config = dict(
    norm_eps=1e-06,
    rope_fraction=1.0,
    init='uniform',
    init_std_down=0.0,
    lr_head=0.00741,
    doc_mask=True,
    train_tokens=706500000,
)
Each number is 128 + 24 x the weight over its row's rms, rounded and kept within 0 to 255. Layers, rows and columns count from 0. The size above them is the row's rms in percent of the matrix's.

# layer 8 MLP gate, 576x224, rms 0.289, rows 529-538, columns 0-111
size [ 96  99  97  98  82  89 101 105 105 106]
[[157 109 115 103 114 146 147 147 112 126 158 150 102 145 131 115 121 152 109 155 138 133 136 134  99  99  72 122 147 160 141 123  94 120 115 119 139 128 166 116  84  89 105 134 146 107 140  89 157 103 143 123  94 121  84 113 124 153 116 167  97 150 128 184 170 128 150 132 128 136 117 146 108 113 125 143 144 117  97 108 120 162 142 128 126 159 145 128 169 104 123 135 170  62 165 126 123  74 170 104 132 122 132 138 150 117 171  99 158 158 121 143]
 [105 121  91 149 150 161  87 145 102 157 128  99 106 142 143 110 136  74 101 137 128  84 151 139  97 109 137 121 108  97  94 128 116 102 136  86 114  89 122 125 130 148 111 144  85 115 203  88 103 127 113 135 121 124 154 142 133 114 159 125 129 140 158 177 106  83 132 126 119 118 106 115 148 103 110 151 102 104 153  96 137 123 103 149 150 138 165 125  90 100 138 114 167 113 125 151 127 127  96 154  82 172 137 113 130 130 121 108  95 138 166 114]
 [104 129 135  94 114 107  99 127 116 145 153  97 150 126 138 162 122 119 103 143  84 157 101 162 145 131 121 105 137 127 117 132 128 113 135  58  98 132 147 129 139 146 121 123  99 120 172  90 132 135 142 122 130 116 138 149 145  73 157 128 119 111  98 116 156 113 100 139 172  82  96 120 117 115 131 127 146 102 154 146 123  90 157 145 134 152  98 131 135 121 161  99 121 137 170 129 148 142 132 135 141 120 105 158 174 152 128 120 135 171 134 125]
 [137 112 124 140 115 188 132 153 129 128 150  97  71 136 114 150  83 122 101 138 114 131 190  90 140 127 134 184 155 128 109 120  88 110 135 138 109 124 136 151 135 137 155 119  97 142  72 117 144 111  99 158 118 132  96 144 135 109 145 116 122 171 134 136  96 100 115  95 116 113  77 120  93 155 123 164 143 111  90 177 127  72 118 141 142 126 107 112 134 107 115 105 119 144 140  94 160 111 164 144 149 110 122 126 149 142 160 120 142 185 148 101]
 [129 111 122 122 140 140 162  96 122 134 165 133 155 135 123 168 126 135 152  93 119 149 115 134  97 147 109  99 149 160 124 142 129 140 135  89 136 133  85 116 136 123 132  54  84 141 180 129 118 115 112 135  95 161 165 105 125 152 136 103  99 128 125 107 149 151 169 139 108 142 157 128 112 141 129 136 151 102  74 127 121 140 123 137 135 101 148 129 117 114 151 180 166 136  84 143 145 103 105 161 120 120 136 168 102 130 156 125 133 152 132 140]
 [117  82 116 140  98 122  98 142 134 121 141 131 143 145 132 137  93 141  58 149 142 141 184 125 133 168 116 165 170  91 146 133 118 122 105 154 135 112 150 120 123  86 140 103 100 109 135 142 126 107 152  98 100  87  72  93 111 116 145 151 149  93 140  93 196 143 121  80 130 145 113 163 127 163 134 127 169 119 112 158 127 140 120 118 113 109 113 129 146 136 111  83 124  65 125  85 122 107 106 130 124 121 140 131 131 110 104 117 134 165 130 111]
 [172 122 122 105 121  97 126 142 165  86 102 134  84 108  85 138 151 105 101  88 107 150 165 125 106 101 142  98 110  75 135 136 122 152 135 109 131  96 136 128 109 128 113  88 140 118 144 121 154 147 107  82 147 118 159 125 165 123 142 105 111 141  83 111 123 117 122 118 164 116 137 161 122 115 133 146 123 111  97  89 155 107 159 141 139 132 149 141 156  95  95 119 128 110 101 145 103 156  91 151 149 107 142 199 137 144 128 107 134 104 119 156]
 [135 107 127 145 115 130 120  89 113 139 146 128 132 123 148  97  93 102 110 141 111 161 130 140 174 104 104 103  92 140 116 127 122 146 115 109 111 152 128 125 146 119  76 144 159 134  70 119 117 102 138 127 161 152 189  66 150 138 135 142 113 122 157 129 140 176 129  96 123 118 118 143  96 128  81 134 133 179 112 157 112 102 152 135 152 132 154 119 108  87 166 159 122 125 108 134 152 131 104 179 122 169 119 150 113 103 110 117 153 132 101 101]
 [151 118 112 162 157 138 107 165 104 108 115 128 135 136 131 159 158 158 131 112 144 121 152 134 136 123 135 101 148 127 109 110 177 111 110 149 100  92  99 104  98 139 123 121  86 105  86 115 172 118 136 131 121 111 113 113 137 101 143 114 110 134 177 144 119 143 132 142 160  79 150 130 151 108 130 115 148 156 124 124 139 121 157 130 113 125 114 113 157 109 124  88 143 184 106 160 165  93 153 134 109  86 126 128 135 174 132 122 115 121 141 120]
 [121  88 108 105 109  94 109 120 151  94 149 109 103 122 184 169 155 141 118 142 103 107 147 153  94 132 100 148 135 113 163 134 157 138 119 144 121 163 125 102  98 163 148 165  86 126 152 114 106  49 131 165 142 125 112 104 156 145 165 112 113 162 119 117 130 149 102 157 150 134 160 132 142 119 154 113 135 114 108 126 119 132 116 132 167 172  97 116 145 137 165 125 118 120 173 113  92 145 131 170 153 118  87 139 144 129 146 136 118 122  76  80]]
# layer 8 MLP up, 576x224, rms 0.301, rows 529-538, columns 0-111
size [107 101  96 104  99  91 103 101 105 108]
[[131 121 136 130 122 138 119 120 111 149  91 120 136 137 112 156  86 118 112 125 100 129 133 118 144  94 135 117 112 103  56 134 113 150 153 166 119 151 110 102 133 121 130 123  87 115 104 111 114 126 143  95 154 126 141 145 118 126 168 157 142 142 148 134 136 106 119 133 159 175 129 114 118 130 106 144 101 111 137  83 154 117 163 141 194 132 153 128 101 154 148 143 114 113 174 110  92 102 159 101 163  66 165 106 114 118  62 108 181 103 142 120]
 [105 124 111 135 105 126  93 125  74 201 113 184 112 202 166 111 127 145 100 132 131  94 146 168 119 150 115 130 162 150 120 142 103 109 134 154 123 126  75 120 146 126 137 116 128 144 150 116  84 120 133 128 143 132 100 137  85 132 112 128 129 150 122 111 126 107 119 112 137 134 114 138 122 135 108 138  95 156 150 111 116 182  89 144 111 126 106 132 169  98 148 130 156 159 143 122 158 164 122 145 136 144 150 112 100 131 108 109 130 108 145 118]
 [122 139 106 100 130  90 147 134  92 110 107 126  95 129 102 131 120 130 157 140 118 150 122 157 142 113 117 155 123 128 168 114 104  81 131 127 125 170 140 145 152  98 147 138 129  93 123 153  93 141  93  91 134  88 130 102 109 139 143 119 100 145 129  89 106 131 121 124  89 157 116 135  95 112 137  98 171 152 127 186 115 155 123 141 122 143 146 131 123 104 123 147 108  85 170 193 142  84 129 142 130 122 130 124 157 146  93 171 107 125 150 127]
 [130 120 105 137 124 142 130 100 152 141 119 156 116  95 109 122 150 177 102  65 153 122 133 175 101 117 127 132 166 109 138 147 124 117 150 133  97 127  80 153 123 166 102 128 100 134 140 109 113  99 126 150 134 128 139 132 107  73 144 104 131 128 131 141 128 132 121 160  90 124  90 116  92 105 144 126 112 125  86 147 120 116 120 136 126 118 109 120  97 134 104 139 123 122 112 130 137 106 195 128 159  96 115 159 124 146 108 142 115 135 109  97]
 [127 156 131  94 147  89 131 123 140 128 149 117 106 164 136 139 107 119 113 135 119 113 103 156 115 126 138 147 147 102 133 110 122 166 128 125 175 120 104 160 138 104 143 164 147 101 166 119 103 157 115 175 146  90 103 110 131 103 125 122  90 131 106 126 119 109 119 142 128 138  85 135 139 155 205 108  61 141 147 136 135 187 149  91 142 140  92 140 115 133  87 108  89 147 128 133  96 149 157 111  95 139 150  86 121 149 115 156 146 149 110 109]
 [ 96 135 124  70 122 136 107 131 104 171 121 151 119 194 127 128 107 113 148 166 151 121 112 124 113 129  95 184 104 158 113 118 157 148 125 112 174 116 157 146 176 114 120 124 144 129 101 131 130 108 134 149 135 104 153 117 111 169 111 119 173 125 112 106 129 127 126  96 118 103 132 137 141 128 122  86 125 139 150 146 111 142 119 143 134  81 122 121 174 109 116 121 123 145 150 151  98  67  84 126 128 109 108  91 122 182 124 120 116 154  83 152]
 [123 121 146 101 162 129 149  92 141 119 103 139 116 171 112 102 141 134 153 136 153 119 158 127 121 118 137 126 115 111 113 126 140  91 166 145 106 127 138 161 145 129 166 136  96 144 171 134 107 153 140 131 114  98 136 108 113 143  89  93 170 136 108 110 161 116 138 151 104 109 125 150 142 122 138 134 167 137 142 114  90 149 105 129 127 111 171 137 124 125 109 103 131 137 116 170 133 112 177 157 136 110 100 126 157 102 153  98 137 104 199 102]
 [121  82 115 130 148 117 127 120 134 115 129 131 137 144 125 150 124  84 119 122 125 126 163 192 109 116 113 121 127 117 142  90 101  99 186 144 116 127 160 154 163 139 119 145 106 182  93 179 135 101 120 124 140  98 118  91 117 158 158  82 127 143 101 153 105 123 103 147 123 152 142 125 105 128 162 143  92 132 139 123 120  88 154 147 116 109 151 120 180 109 145 168 101 103 128 153 150 110 134 120 133 123 143 157 121  96 134  87 181 133 111 105]
 [107 140 145 113 133 141 123 135  92 136 102 105 131 104 139 164 151 122 131 128 109 103 165 160 118 134 148 148  98 125 141 106 135 127 154 135 110 105 148 135 109 144 169 148  88 159 140  87 118 120 137 128 119 137 123 151 120 132  94 150 105 180 147 134 144  91  97  77 101 107  98 145 130  80 150 164  91 114 128 172 111  87 128 110 127 105 120 136 145 138 145 128 109 101 128 122 162 107 151  98 127 107 126 162 118 100 152 116 150 196 155  91]
 [120 102 165 137 151 109 153 142 111 161  98 167 120 145 103 140 124 129 138 153 134  76  94 139  95 135 112 124 143 123  92 132 147 106 121 164 166  69 140 172 128  92 139 110 126 146 151 167 123 191  99 115 138 140 129 148 167 106 150  98 118 125 128 128 116 112 122 101  40 153 135 131 108 106 130  85 129 144  92 131 142 145 147 140  90 101 115 137 114 110 125 131 133 135 114 161 115 138 135 152 122 117 128 149  89 123 144 132 101 133 114 163]]
# layer 8 MLP down (transposed), 576x224, rms 0.34, rows 529-537, columns 0-111
size [106  98  97  98  98  87 101 101 106]
[[132 141 133 130 145 130 138 106 143 103 114 160 121 121  98  91  72 153 102 132 123 128 140 165 163 150 134 122 113 162 142  87 149  94  92 150 180 142 109 122 120 155 147  91 116 153  99 156 110 100 163 133 145 153 138 163 123  98 147 145 124 169 160 137 155 119 141 125 104 127  97 101 152 170 144 142 120  92 103 133 135 121 109 125 228 121 166 139  67 154 122 140  90  94 146 103 132 114  96 127 147 148 155 138 119 133 110 118 128  83 146 108]
 [125 136 157 161 115 155 134 100 183 138 155 103 112 143 117  86 155 143 131 125 129 159 116  42 137 161 131 106 107 154 119 122 136  96 153 127 120 118 144 107 110 139 111 132 139 122 172 144 165 129 143 119 113 131 158 129 150  79 125 142 112 144 111 121 147  82 106 130 126 151  95 108  78 107 117 135  95 122 113 138 146 140 183 126 128  93 131 117 125 130 121 110 147 140 132 152 123 123 133 159 128 135  88 112 121 129 160 132 125 137 159 137]
 [136 145 141 113 116 162 132 146  92 117 105 126 132 109 123 155 172 129 103 118 128 132 159 107 101 168 148 145 147 115 153  96 182 182 149 106 161 117 156 161  96 134 138 120 123 110 126  98 158 139 105 144 159 164 115 113 145 141  97  91 166 154 126 142 129 140 105 127 146 123 146 122 142 134 149 143 110 151 169 158 100  81 140 127 160 138  81 137 131 179 151 138 120 157 143 123  92  98  92 139 145 140 144 160 120 138 106 113 142 106 156 142]
 [141 127 129 144 108 102 122  70  97 114 114 133 125 107 123 166 104 184 118  93 154 102 153 193 171 122 103 127 127 157 124 158 136 148 153 138 143 109 169 140 152 140  91 162  80 111 151 127 141 159  94 114 133 117 129  94 126 130  96 138  90 140 101  95 107 100 113 134 132 143 176 104 133 142 147 138 142 139 124 121 172  92 147 145 137 104 151 138 130 114 177 130 105 129 113 188 118 125 120 100 116 105 113 105 156 111  99 137 102 165 155 133]
 [123 127 140 134 152 158 135 150  97 129 120 138 124 110 124 117 124 149 105 112 137 134 117 111 126 108 151 149 114 130 124  90 134 108 154 137 117  79 111 131 145 129 183 149 125 143  98 129 151 127 123 132 102 135 125 107 160 148  54 110  78  99 123 139 116 107 141 119 132 121 160 175 119 126 134 162 143 123 135 118 110 145 116 161 135 136 161 128 101 106 125 166 131 130 159 116 167  81 124 129 171 148  92 170 109 112 173 133 157 141 120 123]
 [137 105 114 127 151 153 139 178 112 134 159 156 135 171 168 134 120 119 105 147 115 139 128 138  83 107 159 143 131 157 113  83  98 190  98 148 116 119 146 166 120 114 151 170 116  80 165 127 108 136 144 139 125 153 128 142 144 123 128 129  84 130 124  88 136 153 139 126  92 145  82 131 125 132 130 137 141 105 134 130 104 138 122  96 121 106 117 100  95 142 147 107  95 106 137 102 102 111 167 104 137 129 176  91 131 153 152 126 100 132  91 124]
 [117 114 133 142 136 115 104  82 124 198 114  97 136 154 123 107 158 135 120 121 123 141 131 108 101 143 133 109 113 139 118 125 152 155 166 151 139 151 158  91 151 151  71 149  99 138 129 145 160 133 106 113 116 126 155 120 109 107 147 131 115 153 116 137  85 136 136  98 132 126 125 131 135 141 196 155  87 163 118 123 150 201 109 136 165  98 164 123  70 139 124 129 147  79 159 162 124  91 151 174  95 156 156 137 150 109 147 136 124  95 106 142]
 [104 124 139 134 103 154 130 115 109 148 111 137  81 122 113 115 129 144 115  81 113 146 124 115  71 129 131 106 117 132 143 137  75 104 151 101 156 144  95  84 134 120  89 109 101 147 131 125 134 107 120 104 135 123 111 137 110 110 119  97 126 120 125 100  77 115 139 135 170 106 109  83 145 144  89 140 118 152 171 153  87 132 108 148 165  68 111 131 133  93 124 191 121 177 114 133 124 149 106 127 159 163 133 152 126  95  98 130 132  97  99 121]
 [100 159 142 145 106 153 175 166 124 120 126 130 163 135 146 137 165 151  80 131 117 141 168 105 117 165 135 111 124 121 113  81  83 150 150 125 146 150 124 145 106 140 138  88 142 108 165 113 140 102 110 106 130 171 113 149 139 139  91 118  97 136 142 165 140 158 139 145 127 124 161 106 145 116 210 177 129 103 161 118 150 134 135 143 160  94 128 146 133 156 135 103 141 112 138 141 138 143 195 119 155  73  83 197  88 103 127 101 135 129 128 139]]